Part of a small language model's weights: rotary positions.
Each number is 128 + 32 x the weight over its row's rms, rounded and kept within 0 to 255. Layers, rows and columns count from 0. The size above them is the row's rms in percent of the matrix's.

# layer 2 MLP down (transposed), 3072x768, rms 0.0321, rows 2649-2684, columns 96-191
size [110  92 103  91 108 101 100 110 113 109  95 107 118  84 107  94  96 110 101  90 109  93 102 105 104 103  99 109 108 113 103 102 110 108 103 107]
[[119  96  56  90 115 109 166 115 119  95 154 109 137 123  57 209 114 100 152 115  80 129 107  91 132  75 110 144  38 111 155 184 121 155 133 133 128 117 130 133 128 142 156 134 123 154 114 129 134 137 111 123  81 153  87 132 173 157 100 134 122 109 155 149 125 114 117 130 137 152 136  59 115 100  96 155 121  79 153 159 157 115 174 125 124  91 215 117  99 111 162  73 175 162  97 146]
 [159 148 227 116  94 141  82  89 182 132 108 139  88 132 108 200 126 138 131 108  83 126 115 152 175 131 134 150 187 129 111 128 124 104 145 121 183  92 172 115 137 104 136 152  81 104 111 134 145 109 115 142 106 148 179 143  99 152 111 159 135  82  81 146  99 114 160 122 125 148  87 156  44 158  87 135 130 121  95 185  41 129 180 128 133 100  96 122 154 118 202 125 169 140 122 162]
 [ 81 138 125  73 155  66  71 137 140 172 163 113 132  73 148 127 108  62  43 130 135 144 131 139 204 125 121 154 101 141 139 173  87 107  84 100 123 124 180 115 205 115 121 145 105 172 121 128  78 141  83  79 129 113 122 122 154 122  74 122 106 156 135 147 148 186  84  74 104 103 136  68 153 176 114 177 157 118 169 162 125 185 146 113 180  99 145  90 100 153 129 152 103 146 170 197]
 [181 168 177 149 163 101 146 162 104 127 206 153 110 177 158 105 139  86 165 134 103 143 170  86 104  67 131 160  83 128 122 166 117 135 182 106 110 120  62 149 136 194 123 142 160 112 138 106 172  66 201 122 134 111  60 132 185 161 121  83 152 117 145 131 111 104  95 108  72 179 117 121 162 188 143 103  89 108 146 115 148 137 149 154  98 139 127 174  89 119 153 100 132  59 153 132]
 [106 127 130 133 172 105 103  91 102 124 120 168  92 159 131 104  89 111 124 142 146 165  88 224 155 207 125 123 125 147 143  85 110 118 206  97 124  81 142  97 164 158 155 153 150 105 124 130  94 137 113 120 147 174  62 129 168 120  77 168 141 132  51 138  84 110 114 101 137 132  71 158 177 132 192 115 136 105 111 118 100  85 134 102 145 163 150 189 126  65 146 111 122 123  89 107]
 [ 77 105 140  75 111 159 182 129  79 107  93  48 115 131 155 141 134 100 106 104 157  99  71 136 109 125 141 124 129 118 142 166 138 178 168 147  97 131 122 114 100  70 161 166  92 115 100 121 105 152 186 113 136 161  98 101  68 130  72 123 127 149 115 102 113 175  65 160  97 121 115 118  88 124 166 149  88 174 146 174 124 104 190 113 112  91 129 116 156 162 150 144 135  89  97 133]
 [ 94 108 150 119  97 162 111 154 118 130 136 115 198 165 137 173  95 148  97 113 179 129 165 132 102 172  84 153 110  97  88 125 151 165 147 101 148 126 151  93 166 134 192 127 130  60  82 119 103 175 155  76 153 131 114 165 128 113 154 176 132 114 112 146  75 154 133 175 210 125 159 107 138 125 128 108  83 156 115  84 101 161  91  98 175 115  99 123 122 113 138 157 108 143  95 113]
 [103 141 159 146  94 106 142 161 117 129 111 140  82 125 157 126 108 126 104 166 170 175 111 167 117 137 137 117 141 153 136 186 160 166 125 117  99  90  97  62 169 114 137  90 131 129  97 115 139 168 145 123 167 138 121 108 128  60 147 110  66 179  98 169  77 161 107  73 124 144  84 125 139 136 116 116  82 116 153 160 130  86  85 110 142 103 130 131 115  91 200 143 139 146 108 104]
 [ 71 113 140 159 187  93  67 116 113 157 171 175 118 102  94  99 131  85 159 129 103 104 109 118  80 130 171 127  83  42 103 105 126 145 135 124 155 155 138 195 165 130 129 229  59  67 107 119  81 121  94 109 100 113 122 173 135 129  96 100 116 123 154 180 156  47 140 145 109 115  90 140 145  90 137 201 134 124 153 202  86 129 114 127  94 124 181 177 147 100 131 110 118 103 117 160]
 [119 165 166 140  95  89 135 139 203 108 110 111 118 124 172 141 150 133 109  83 175 155 104 172 187 128 164 120 124 149  97 138 130  91 144 165 157  86 107 118  39 108 139 181 139 134 125 131  89  91 115 111 122  60  79 111 152 137 198 125 141 133 120 112 154 105 121 119 191 158 151 143 133 146 192 139 164  88 116 164 145 128 134 169 141 112 160 146  92 145 146 103 132 111 142  91]
 [158 214 180 106 118 129 124 139 112 123 123 142 143 193 156  65 211 126 133 159 123 120 131  93 147 109  97 138 186 150  95 148 117 149 113 125 127  62 140 109 104 178 126 120 161 141 106 132 131 133 112 136 110 144 144 149 141 206 134 175 147 128 137 122 133 117 133 183 142 148 118 144 119  93 175 109 140 152 139 176 153 126 121 104 156 125  97 125 100 145 151  90 164 143 168 168]
 [ 77 122 115 119 146 116 121  93 127 148 146 118 165 133  91 172 117 178 178 130 135 110 155 119 107 162 148 185 148  95  62 121 153 133 142 119 150 141 146 220 118 138 134 120  93  98 180 131 158 142 132 173 155 208 110 126 114 200 148 136 119 150 127  92 104 179 103  98 119 128  93 115 107 154 154 186 129 149 112 120 165 125 126 145 131 106 142 144 139 144 115  72 136 115  95 143]
 [142 137 163 120 124  91 123 203 132 116 209 106 157 182 137 145 126 145 133 185 166 121 133 130 177 178 129 109  80 154 107 101  75 116 203  99 178 169 174 117  98 153 149 191 129 170 126  92 131  85  90 192  96 111  97 120 112 184 128 153 143 155  44 171 137 156 113 122 110 145 109  85 134 140  72 125 114  93 111 142 156 119 149 223  90  49 167 106 152 112 149 146 133 136 121 163]
 [ 95 148 144 129  72 158 125  96 120 182 230 169 167 124  72 110  88 148 145  93 158 167 110 103 228 160 163 167  83 165  76  99  82 138 108 127 158 155 138 144 122  90 101 175 125 168 118 189 147 126 142 120 134 131 146 157 135 138  84 195  23 130  72 129 107  97 153 156 133 116 102 119  94 102 180 155 147 109  55  99  72  97 207 115  99 106 131 181 148 163 157 106 167 119  98  90]
 [ 97 168 165  85 164  85 118 124 146  81 167 146 127 143 173 130 116 157 150 108 138  77 127 127 111 138 133 103 142 135  83  73 168 123 151 103 144 131 105 116  82  88  89 174 130 136  77 139 145  98 123 163  63 156 114 104  69 149 117  86 113 157  72  64 108 109 100 104 131 104 132 152 136 106 202 116 122 145 109 107 152  77 144  93 178  90  84 108  78 106 117 100 122  84 106 139]
 [183  29 107 123 169 148 131  68 141 155 130 112 106 130 127 203 162 121 106 172 157  77 187  48  73 130 157 137 102 127 128 130 124 104 166  52 156 123 135 119 174 148 149 164 155  91 157 115 162 125  77 137 116 113 155 117 161 127 139 114 161 155 163 147 113 146  72 100 166 184 144 113 162 199 161 113 133 181 149  96 150 165  89 105 126 119  96 140  95 106 163 153 135 104  98 148]
 [145 115 167  99  92 120  51 110 175 172 100  92  96  96 179 121 144 112 122 120 111 100  99 138 171 107 120 151 129 103 126 151 152 166 177 184 163 123 119 106 168 105  90 142 148 114  99 143 146  93 146 204 127  81 161 128 195 144 154  60 140 119 152 107 123 152 159  87 125 124 135 154 172 100 153  95 159 133 140 143 114 160 183 113  70  88 168 183 130 159 114  99 136 135 143 108]
 [139 131  97 154 103 151 117 117  86 130 138 180  95 167 196  77 111  98  90 119 102  85 148 102 138 130 114 230  89  71  81 138 139 186 192 120 136  87 134 101 125 175 138 162 194 166 126  99 128 125 167 120 134 104 107 133  62 126 129 113 149 113 119 115  58 124 128 149 138  93 146 104 155 123 165  85 179 114 122 134 100 130 109  84 150 132 163 160 101  93  92  72 116 130 111 179]
 [177 151 118 108 129 143 104 123  90  71 111  91 119 190 108  48 138 111 127  89 152 114 188 139 120 105 222  95 181  78  83 123 175 112 166 100 108  41  94 168  57 114 153 124 154 165 178  99 117  95 152  91 141  83  67 103  83 155 101 182  77  93 115 141 115 158 100  85  99 180 144 164 166 177  82 120  86 134 116 126 177  97 100 118 109  79 151  94 118 134 108 126 122  82 102 141]
 [121 105 146 210 127 142 145 150 163 123  91 124 135 160 191 197 176 125  73 191 180 117 108 109 113 129 177  71 122 128  69 103 128  96 189 164  94  94 100 117 110 181 100 140 164  86 157 116  74 121 163 141 160 130  84 142 137 138 128 155 161 100 188 146 139 114 113 128 146 101 189  72 105 136 148 151  88 124 165  68  90 117  87 160 196 168 116 138 158 100 113  91 142 158  86 137]
 [156 148 115 111 154 123 132  92 131 117  99  82 137  92 139 110 100 160  89  82 111 100  74 131 170  97 132 106  84 130 193 168  76 166 168 148 105 124  64 157 138 108 159  85 142 128 125 145 153 145  71 139  35 141 114 121 116 129  73 129  92 144 120 158 109  86 140 123 105 145 104 198 109 158 145 116 138 153  79 153 145  48 192  72 152 159 132 161 169  93  75  44 136 122 124  60]
 [114 173  90 129  82 118 133 156 142  76  80  82 132 180 146 144 133 175 168 154 164 174 135 143 119 137 142  90 118 111  73 100 122 126 160 172  75 111 136  98  96 158 136 144 173 114 168 133 129 113 162 128 129 195 209 100 180 151 126 107 126 138  33 168  92 125 109 171  61  97 126 139 120 162 178 120 132 102 164 166 189 189 205 103 149 141 167 158 144 119 156 131 120 132 144 117]
 [ 93 101 154 178  91 174 122 120 146 127 143 130 142 140 110 100 100 152 120 138 148 144 185 121 131 123 121 169 106 129 118 144  56  98 102 142 119  88 135  98 121  81 137  75  97 154 128 134 113 119 133  75 117  68 172 131 107 111  92 201  87 174 131 122  74  84 123 150 100 132  89 147 156 104 117 166 137 111  87 169  92 154 150  79  89 136 125 113 134 124 160 143 127  81 115 156]
 [154 152 134 146 111 157 110 141 144 100 133  87 123 166 172  84 116 119 160 219 116 159 148 170 131 102  88 143 113  89  92 103  86 100 136  51 146 152 120 159 125 112  62 176 131 156 147  64 168 157  83 130 150 139  32 146 191  90 110 205 192 178 134 133 117  92  87 109 101 122 148  92  82 117 124 142 101 133 121  69 167 108 165  78 141 160  93 161  91 153 123  97  99 136  82 145]
 [102  87 100  86 113 126 177  94 161 183 138 145  66 126 131 112 196 108 139 146  79 155 127 137 141 132 148 122 130 149 185 162 103 115 145 127 105 109 170 139 109 160 138  89 122 141 122 111 127 119 120 115 133 120  80  99 160 114 169 117 174 210  92 145 104 112 171  95 102 159 151  66 212 137  85 129 207 103 134 165 138 165 183 100 107 133 132 115 148 112 113 157 100  96 174  87]
 [  1 145 120 152 126 167 150 103 148 174 163 119 144 147 147 109 192 103 132 126  93 175 136 112 106 173 115 180 117 106 142 179 144  73 189  73 131 167  85 141 104 111 125 101 100 153 116 106 122 176 129 186  98 179  64 141 168 115  86 194 200 158 132 137 139 114 157 142 121 134  64  70 151  82 110 101 148 116  55 191 106 147 119 125 101 157 123  97 150 206  80 111 141 148 138  86]
 [149 110 105 187  82  64 176 146 120 116 187  71  89 140 160 103 176 109 212 175 191 161 137 140 129 150 120 158  97 119 121  69 179 130  87 119 127 105 169 152  90  93 102  75 180 103 125 117 164  68 154 115 154 131 100 162 108 144 181  62 202 136 127 138  98 121 119  84  94 113 110 167 175  61  88  75 113 121  91 130  98 133 116 121 114 153 110 146 117 119 207 130 117 172 221  76]
 [102 155 105 106 112 122 128 131 120  50 145  69 159 179  87 120 128 155  57  99 155  97 114  95 100 123 136 150 100 157 113 138 118 137 202  99 167 124 120 137  89  58 136 209 142  78 147 120 104 170 148 113 148 128 115 109  87 127  89 167 127 148 119 109 122 127 129 141 148  63 195 142 146 137 137 156 142  96 117  63  72 145 125 104 118 170 115 117 103 133 168 113 136  81 133 131]
 [112 124 103 105 119 172 148 107 108 141 125 118 150 109 153 103 164 149  91 138 131 109 127 103 176 129 116 131 175 117  85 105 141 124 156 109 151 114 158 167 179  77 162 161 130 143 210 201 129 117 112 150 142 141 100 146 153 103 124 169 174 124 129 155  96 163 134 185  96 111 161 162 158 144 136 159 151 172 128 121 175 133 170 134 161 121 141 101 112 112 204 184 144 172 141 145]
 [110 184 130 106 128 158  48 161 125 179 138 122 110  72 102 146  70 104 186 121 138  94 163  64  63 143  53  80 178 108 125  84 123 107 118 182 205  87  83 108 154  85 194 148 144 146 125  72 118 134 123 141 133 156 155 142 139 183 198 113 134 124 122 113 122 137  88 128 109 130 142  70 106 136 118 149 153  99 127 169 114 155 112 128 138 103 108  76  95 141 136 127 129 135 116  67]
 [145 167 133 143 162 109 165 122 104 119 155 130 124  90 142  67 151 138 118 166 128 136 134 115 156  83  92 152  73  57 190 146 132 118 161 170 120 151  57 155 168 106 129 111 196 143 149  97 119 103 126  92 125 127  82 158 105 166  87 155 107  99 103 160  67  83  75 158 153 134 144 165  70  79 131 105 223 164 104  95 113 137 131 113 111 164 112  44  79 168 131  66 148 125  79 130]
 [187 129 105 184 105 119 136  75  92  85 134 159 146 153 125 140  94  81 122 175 149 140 140 135 145  81 150 100 121 140 153  99  95 127  99 138 106 144 147 187 129 175 129 143 127 108 164  97 135 148 130  87 153 163 136 113  38 141  81 106 131 154 139 119  99  88 150 109 135 169 161 140 156 164 119  96  82 131 163 108 157 105 115 123  86 160 149 135  85 112 114 158  82 170 165 150]
 [191 136 133 140 109  80 171 137 105 106 171  84 120 123 111 156 143 192  84 122 111 166 110 132 159 155  68 157 160 101 101  77 156 158  87 149 131 128 108 151 120 125 113 164 151 131  80 127 108 132 136 154 179 148  95  68 134 119 100 161 105 130 129 154 151  71  95 116  93 162 102 103 132 144 109  74 129 128 175 159 139 127 153 132 140 155 166 144  78  84 120  88 151 139 159 101]
 [104 123 102  95 110 174 157 141 162 146 131 155 125 144 169  94 164 122  97 107  93 128 185 131  51 157 142 139 135 150 123 148 136 104 144 110 112  89 167 148 133 188  64 132  42 152 174 155 122 171 106 167 143 106  44 132 127 153 121 197 164  62 135 186 168 133 205 141 122  84 159 163 134 138 163 114 184 109 116  98 105 166 165 176 118 114 125 113 224  99 123 174 109 144  64 114]
 [155 144 125 100 135  71  83 110 125  92 152  74 169 146 103  80 125 159 135  82 121  74  55  89 141 142 112 162 138  51 138 129 107 137 130 116 129 161 119 138 119 105 105 127 142 102 159 132 176 129  50 169 122 104  76 145 125 115  90 145 127 124 165 196 148 126 113 118 137 174 109 122 100 148 117 143 124 114 103 117 143 114  70 142 157 150 122 134  91 148 100 112 138 152 116 173]
 [ 92 141 127  98 121 181 150 171 117 176  75 163 114 149 113 126  89  86 133 131 138 106 148 129 150 145  87 102 158 119 105 190 157 151 141 168 140 189 165 132 110  94 141 126 105 141  93 216 171 109 192 148 105  78 129 155 142 170 161 195 116 105  76  77 105  82 108 126 144  87 120 141 134 170 130  51  82 116 147 142 110 125 188 192 128 105 203  99 105  47  87  83 151 128 162  92]]
# layer 2 MLP up, 3072x768, rms 0.0337, rows 2650-2685, columns 96-191
size [ 80 100  85 106 102  97 118 107 111 108 110 119  97 106  98  95 107 102  95 106  91 106  99 111 103 100 101 108 105  94 104 103 106  94 105 105]
[[164  81  57 173  51 156 145  75  87 114 154 130 169 125 165 134 163  99 125 165 123 148 152 131 125 154 126 117 159 151 175 144  99 132  85  81 157 142 189 178 164 118  94 131 123 150 177 157 115 156 143 170 137 183 130  82 130 152 162  55  98 129 170 102 108  52  98 160 159 106 121 102 130 164 164  78 103 116 116  96 117  97  94 168  80 167 153  77 100 119 125 126 152  92 160 144]
 [172 122 120 144 193 122 102 195 165  33 106 134 111 127 131 153 176 162 133 109 129 168 114 108 133  71 140 159 129  96  94 129 113 124 211 130 124 114 127 109 141 148 149 139 168 108  81 140 129 115 173 130 164  81 139 169 184 126 132 129  96 120 132 149 147  95 157 121 135 115 132 103 130  98  97 126 184  82 135 155 122 121  94  92 192 109 169  87 128  72 176 117  98 136  97 109]
 [114 103 151 106 149 108 137 109 157 120 219 140 108 171 134  96 105 137 178 143 125 135 134 125 155 171 178 110  91  98 117 127 179 101  96 121 170 132 157 117 116 156 120 186 151 137 120 171 142 152 125 144 158 152  97  55 170 178 109 153 102  88 123 192 159 116 128 174 150 147 125 138 165  79 105 173 126 157 164 148 202 142  96  96 126 136 112  99 140  91 116 197 159 111  84 127]
 [116 142 127 117 120 151 133 197  99  76 126 122  98 145 137 131 139 121 142 106 158  99 166  72 120  70 180 162  98  90 144  79 115 117 115 121 102 139 129 180 172 145 116 138 113 150 109  84 135 127 184  85 136 130 169 121  68 150 155 112 121 117 138 128 151 102 118 166 161 104 171 192 137 130 119  88 141 101 127 136 162 116 149 103 145 167  95 134 124 128 134 107 124  52 111 104]
 [131 129 122 124 107 190 154 124 162 180  91 168 116  86 112 184 185 146 121  97 144 172  91 153 118 122  99  84 132 155 150 126 132 118  38 144 138 150 117 108 114  79 143  99 135 129  93 114 145 164 106 115 123 140 149 129 153 116  83 125 105 135 114 144 153  87 136  90 118 112 108 208  38 192 128 122  96 140 157  64 129 116 117 149 147  94 132 190 114 124 104 120 185 140  91  63]
 [168 137 135  89 131  64 170 154  95  83 107 113 102  72  90  87 189 116  72  94  72 185  71 153 117 148 195 137 123 133 111  83 130  87  72 166  61 147 144 146 113 141  95 201 160 100 122 102 122 149 176 154 173  91 101 128 153 159 115 130 132 128 122 101 201 121  94 116  88 118 162  98 127 134 183  96 133 158 193  92 113 122  99 138 138 133 165 136 116 133 131 174 142  97 183 131]
 [123  97 121 172  73 185  89 100 134 171 201 116 114 135 103 111 173 128 166 111 129 175 149 143 165 131 114 129 129 112 113 169 179 139 141 179 219 134  73  80 189  95 134 105 103 153 123 168 145 113 109 117 134  88  92 154  74 157 117 123 129 141 121 152  80 180 108 134 249 110 156  71 177 110 163 127 115 129 165 194 161 128 166 147  77  45 117 133 114 148 117 159 132 123  92 105]
 [128 153  87 113 133 107 113 167 170 162 134 121 122 165  71  80 169  44 104 164  92 145 105 107  46 150  76 185 165 135 126 120  85 106  90 118  82 127 177 124 114 126 102 171 119 156 108  97 136 112 146  89  84 135  69 169 101 143 206 153 129 153 178 136 106  89 139 140 106 160 100  85 183 165 149 121 112 171 161  98 192 165  79 151 185 108 156 138 111 117  81 109  78 193  95 162]
 [110 151 148 105 139 129  84 160 122 168 162 117 139 120 189 112 137 149  45 162  99 120 161 204 112  97 164 143  84 137  93 111  99 107  95 142  99 184 182 161  89 136 118 104 128 154 151 108 139  87 104  82 141 109 114 140 110 110 121 144 165 160 187 160 162 134 121 100 137 123 121 100 114 100 168 162 132 183 116 128 163  96 144 139 139 107 163 162  51  58 144 139 198  81 102 122]
 [104 125 136 118 131 150  83 108 169 156 117 167 134  95  90 149 134 167 120 157 142 130 134 107 151 137 143 115 138 121 108 148 122 172 141 152 113 152  69 172 123  82 118 111 120 143 122  99  96 124 102 102 149 118 106 150 124 116 146 153 133  98 159 106 111 134 118 184 135 149 104 181 110 122 134 198 148 102 136 128 187 126  96 107 138 146 108 124 152 103 147  86 159  89 183 133]
 [132 141 146 108 142 106 164 171 102 145 112 197 146 158 184  50 159 144 110 151 167  88 141  95 166 105 140 150 118 129 112  87 140 110 156 190  91 141  95 134 123 117  84 102 103 103 135  91 117 141 127  96 126 103 140 153 149  22 128 135 121 105 103 115  77 105 146 174  62 117 108 101 146 181 126  65 135 153 134 122 126 130 164  94 114 140 138 155 170 145 144 156 121  92 118 160]
 [125 175 136 137 111 142 111 123 131 155 137  92 116 128 166 117 156  87 121 120 154 163 160 186 124 119 130  72 136 150 121 103  95 130  86  98  95 115 102 158 174 137 118 154 131  81  97  97 137 204 133 100 112  92  58 144 177 146 143 141 146 109  89  90 138 152 146 145 131 111 180 121  69 168 151 161 102 145 165 166 187 175 136 102 131  95 216 118 156 111 142 164  90  76 105  45]
 [159 174 163 113 142 136  96 129 171 118 177 137  98 121 146 185  99 134 154 122  82  80 135 111 143 133  82  47 210 150 167 146  82 155 134 169 116 126 125 157 164  75 149 120  58 109 145 187 211 147 100 141  97 138 146  41  93 140 150 126  52  71 156 149 177 144  97  81  79 104 167 108 192 162 151 132 150 157  96 122 143 107 136 113 152 158 133 104  89 138 102 129  68  97 130 169]
 [103  65  94 116 114 156 141 124 127  48 140 198 116 138  96 128 140  62 153 119 111 163 100 128 201 124 183 129  89 144 150 168 131 137 126 162  87  99 151 130 120 116 124  81 107 154 165 101  98  94 151 182 191 100 138 114 163  84 100 150 147  82 150 112 112 170 151 138 148 136 107  96 183 153  67 140  92 164 102  82 121 154 135 102 121 132 167 112 149 182 171 146 121 133 162 118]
 [150 117 206  96 118 114 146 138 140 161 174 125 100 136 202 154 148 114 203  87 135 128 113 134 165 120 116  71 145 105 138 121  52 113  93 182 112 108 118  76 197 123  96 118 178 162 175  58 148 129 132 129 152 138 113 143  83 112 107 115 138 146 127 148 201 143 134  56 108 142 132 156  87 162 106 126 131  78 106 107 130 102  85 130 138 113 102 116 124 135 114 155 117 142 151 179]
 [190  86 149 176  88 110 136  88 139 183 176 139 147 138 150 121 131  92  64 177 199 142 170 109 119 125 206 147 146 152  94 117  86 121 115  79 139 154 114 130 157 139 103 118  44 123  87 133  99 156 158 150 132 130 112 149 112 115 143 101 161  99 177 139  77 126  92 113 125 172 135 146 164 116 154  67 103 164 162 163  83  94  76 132 115 173 133  89 150 120 177 145  95 129 123 131]
 [211 126 129 114 155  92  49  96 104 121 135 141 167 118 104 171 104  93 123  91 107 163 127 157 130 110 182 153 131 134 168 161 119 139 108 129 173 122 135 116  97 155 102 175 139 132 140  69 194 163 106  51 155  85 109 116 161 146 154 143 133 123 118  92 158 174 196 113 111 117  81  56 158  96  74 106 137 116 193 102 118 126 136  93 129 148  97 179  73 106 160  93 101 129 138 151]
 [110 111 175  74  87 172 155 129 171 107  93 167 124 116 100 111 159 129 136 104 130  81  99  92 140 164 143 108 151 123  78 115  91  90 109 127  91 138 201 170 166 143 104 113 123 140 134  59 160  90 102 141  96 172 105 121 140 130 144 124 149 198  82 137 103 108  90  87 150 106 110 109 156 110 176 162 137 112 141 176 102  87 115 159  83  87 195 119 144 124  59 174 165 118 210  87]
 [ 70 157 110 150 157 106  85 108 170 150 152 174 141 193 122 124 174  78 102 121 101 150 140 173 126 130 120 159 136  99 156 128  64 132 173 134 149  59 115 124 133 137 147 128 130 128 114 111  75  80  95 141  63 149 181  72  59 171  62 176 125 162  90 108 136 117 135 133  77 115 131 191 188 178 129 159 108 132  76 129 134 171 189 103 116 132 171 186 120 117 115 150 155  96 204 156]
 [117 134 122 126 117 203  97 119  80 135 129 166 161  88 102  73  62 155 174 144 118 154 121 116 167 163 150  79  70 118 157 100 177 156  90 150 137 129 192 133 142 139  73 170 138 142 137 133 140  88 153  92 158  72 164  72  88 154 124 159  92 127 143 100 178  84 104 151  92 137 124  84 164 109 110 113 195 149 154  66  95 121  99  97 134 155 138 140 136 154 147   7 211  83 129 126]
 [ 95 105 152 151  94 119 139  71  34 136 119 175 134 143 106 126 156 123 190  63  89 135  98  88 143 128 102 139 161  86 128  92 115 123 126 114 119 154 160 105 167 166 205  85  74  76 136  70 109  93 132 141 126 125 166 185  96 141 121 132 106  97 116 130  79 107 172 103 194 114 106  76  70 140 124 145 139 106 134 134 144 177 100 149 179 144 103 119 126 143 170 116 102  69 154 126]
 [143  96  76  85  77  96  74 129  90 132 119  41 109  66 183 126 127  55 116 151 112 118  46 189  50 137 135 129 189 143  83 140 119 173 179 133  95 141 142 142 131 108 116 129 135 156 126 107 116 142 132 148  91 130 129 137  57  87 152 170 115  97 118 158 129 116 159 121 127  96 133  61 127 116 118 159 148 111 147 148  97  93  92 106 131 109 126 109 118 149  86 175 153 159 150 114]
 [136 104 137 123 148 119 137 112 102 110  96 102 135 105 117  87 156  99 154  98 119  69 158 131 101 112 110 149  95 180 199 163  82 135 113 186  70 101 145 143 167 140  98 162 117 135 104 125 161  97 125 175 130 145 143 130 101 114 164 213 144 113 123 159 128 174 112 131 160 119 155 121 105 122 114 104 133 139 100 182  74 143 129 146 128  75 176  84 157 147 149 108 111 105 190 140]
 [111 110 187 165 148 118 153  63 131 112  86 184  75 143 109 149 155 113 132 122 132 113 113 112 100 160  78 124 120 188 109 149 110  77 162 140 125 101 131 111 142  95 146 148 120 112  97 155 102 186 156 147 191 145  59 125  91 140 173 125 226  59 156 132 118 115  94  98 128 149 165 119 156 164 144 158 117 115 174 114 158 158 150 133 162 113 132 101  54 135 126  95 127 106  96 107]
 [149 139 106 137 101 102 158 122  67 156  93 127 152 120 130 105  85 106 251 170  83 156 124 151 157 112 130 104 148 132 123 101 100 112 171 100 190 140 119 170  97 113  94 156 100 136 122 133 171 107  81 138 133  60 115 136 186 131  51 196 110 114  83 135 112 158 153 116  93 149 183 114  93 153 216 125 160 133 172 144  75  97  98 133 133 167 163 120  70  80 128 155 158 187  60 139]
 [116 139 158 108 169 155 152 104 100 108 130 147  81 111 145 103 173 127  76 106 115 118 106 114  99  64  93 182 185  94 139 164 156 127 171  75 191  88 153 140  92 145 105 180 101 152  94 145 170 107 184 109  95 112 123 145  65 105 191 154 190 124 131 114 129 115 174 136 153 141 123 159 115 101 120 150 137 147 148 104 155 124  79  86 105 179  90  83 120 100 123 125 115 181 101 141]
 [182 152 135 185 146 116 146 119 161  72 165 108 134 139  90 196 171 110 146  94  86  54 101 111 126 155 160  68  76 129 145  95 130 156 126 137 108 147 178 115 135 107  93 179 125  91 135  99 126 147 148 135 135 105 139  96 165  61 129 124 150 128 117 146 126 113 101 107 120 148 158 113 115  72 113 129 180 122 151 159 116 158 128 155 121 152  91  98  89 136 164 100  98 119 134  86]
 [156 168 130 102 157 109 180  94 172 119  87 179  83  80 185  69  65 180 154 109 112 102 110 172 136 133 136 151 131 146 138 136 179  99 120 155 168 117 131 102 110 135 128  73 136  91 116 126 202 130 106 155 100 125 164 120  85 156 176 130 165 172 105 181 118 131 125 109 131  97 134 200 170  89 175 146 105 156 140 174 130 111 121 126 153 156 129 124 146 160 122  70 154 150 146 159]
 [139  91  99  58 133 181 107 136 140 180 108 143 104 158 135 111 130 114 186 124  96 154 151 131 107  54 131  75 173 131 107 135 167 129 110 118  78 126 124 206 114 197 135 159 138  79 140 117 128 160 131 127 127 151  80 134 134 115 152  41 140  70 101 129 174 159  80  97 194  38 110 116 120  98 159 159 107 114  94 183 111 143  80 108 122 167 122 202 134 121 161 147 100 109 185 108]
 [158 184  99 141  69  84 117 146  97  99  76 131 111 124  92  92 147 124 101 104 162 132 104 106  59  75 140  74 131 149  99 129 117 146  76 109 105 122 147 173 142 134 131  96 121 185  72  94 129 149 135 166 132 140 114 118 113 154 147 137 101 144  82 121 162 183 145 106 133 138  87 151 147 145 165 172 163  75 130  24  92 135 118  50  82 144 127 158 113 109 103  97 182 123  91 138]
 [140  98 110  67 159 161 123 158 139 135  77  89  95 191  99 135 126 135  93 156 113 125 117 120  76  82 142 147  76  77  94  47  73  82 109  95 137 131  88 119 104  98 219  97 154 145 137  43  88 100 107  96 188 161 132 121 146 201 171 166  86 161 137 129 188 150 106 153 184 110 159 114 190 148 165 112 119 125 165 147 192 145  86 167 142 156 115 124 181 144  74 133 125 119 122  85]
 [180 120  81 101 172 129 113 120 111 111 187 196 157 152 173 137  78 117 112 157 180 138 148 161 134  94  63 115 104 114 110 137 150 132 196 178 173 139 106  86  93  92 108 211 129  98 127 115 128 149 143 138  29  85 166  99 134  98 149 148 100 123 130 128 117 124 116 109 107 125 151 182  92  79 126 219 159 119 124 129 158 164 118 128 145 113 117 125  47 143 109  53 158 111  80 122]
 [141  86 147 124 141 142 130  95 143  97 117 127 116 119 100 130  57 111 126 176 116 163 152 170 116 130 116  88 124 104 145 142 126 136 165 119 204  87 171 162 111 154 195  95 125 107 143 118  78  76  91 128 135 104 162 107 181 145 125 118 102 203 144  95 165 149 111 111 155 119 187 121  70 141 129 198 124  81 147  90 116  99 158 103 120 150 107 117 134 114 160  84  98  64 156 107]
 [174 126 146 142  96 135  95 116 154 178 182 145 120 185 116 119 146 110 133 175  97 137  83 151 109 146 117 136 127 184  94 109 137 109 102 219 114 139 124 130 124 127 123 135  49 102 125 141 126  85 157 122 124 133 135 126 156 137 127 134 134 188 138 156 112 157 109 166 128 122 156 119 148 108 145 135 150 141 137  84 162 178 161 150 177 147 114 123 172 101  99  90  90 151 180 179]
 [155 156 124 182 119 133 146 112 139  72 160 193 132 126  70 110 101 163 157 131 136 181 106 177 112  96  91 161 130 126 106  92 112 120 120 123 113 111 126 117 158 171 109 108 135 104 107 115 173 174 121  98 115 162 162  89  92 109  90 137 137  71 106 113  59 119 168 141 154 207 193 173 140 165  63 172 103 128 107 119 109 144 105 107  53 134 110 216  51 140 133 130 116 162 142 132]
 [135 151 164 128 147  98 149  66  47 114 155 186  67  98 159 102 107 131 132 158 153 172 112 111  83  73 215 149 158 116 117 159 142 151 194 148  77 182 121  95 142 131 163  92 100 119 177 114 153 127 115 155 180 161 113 177 132 115 184 137  86 178 160 162 126  91 110 167 128  30 105  95 173 118 125 117 116 135 122 129 204 138 156 159 101 123 132 171 160 121 120 146  81 140  48 113]]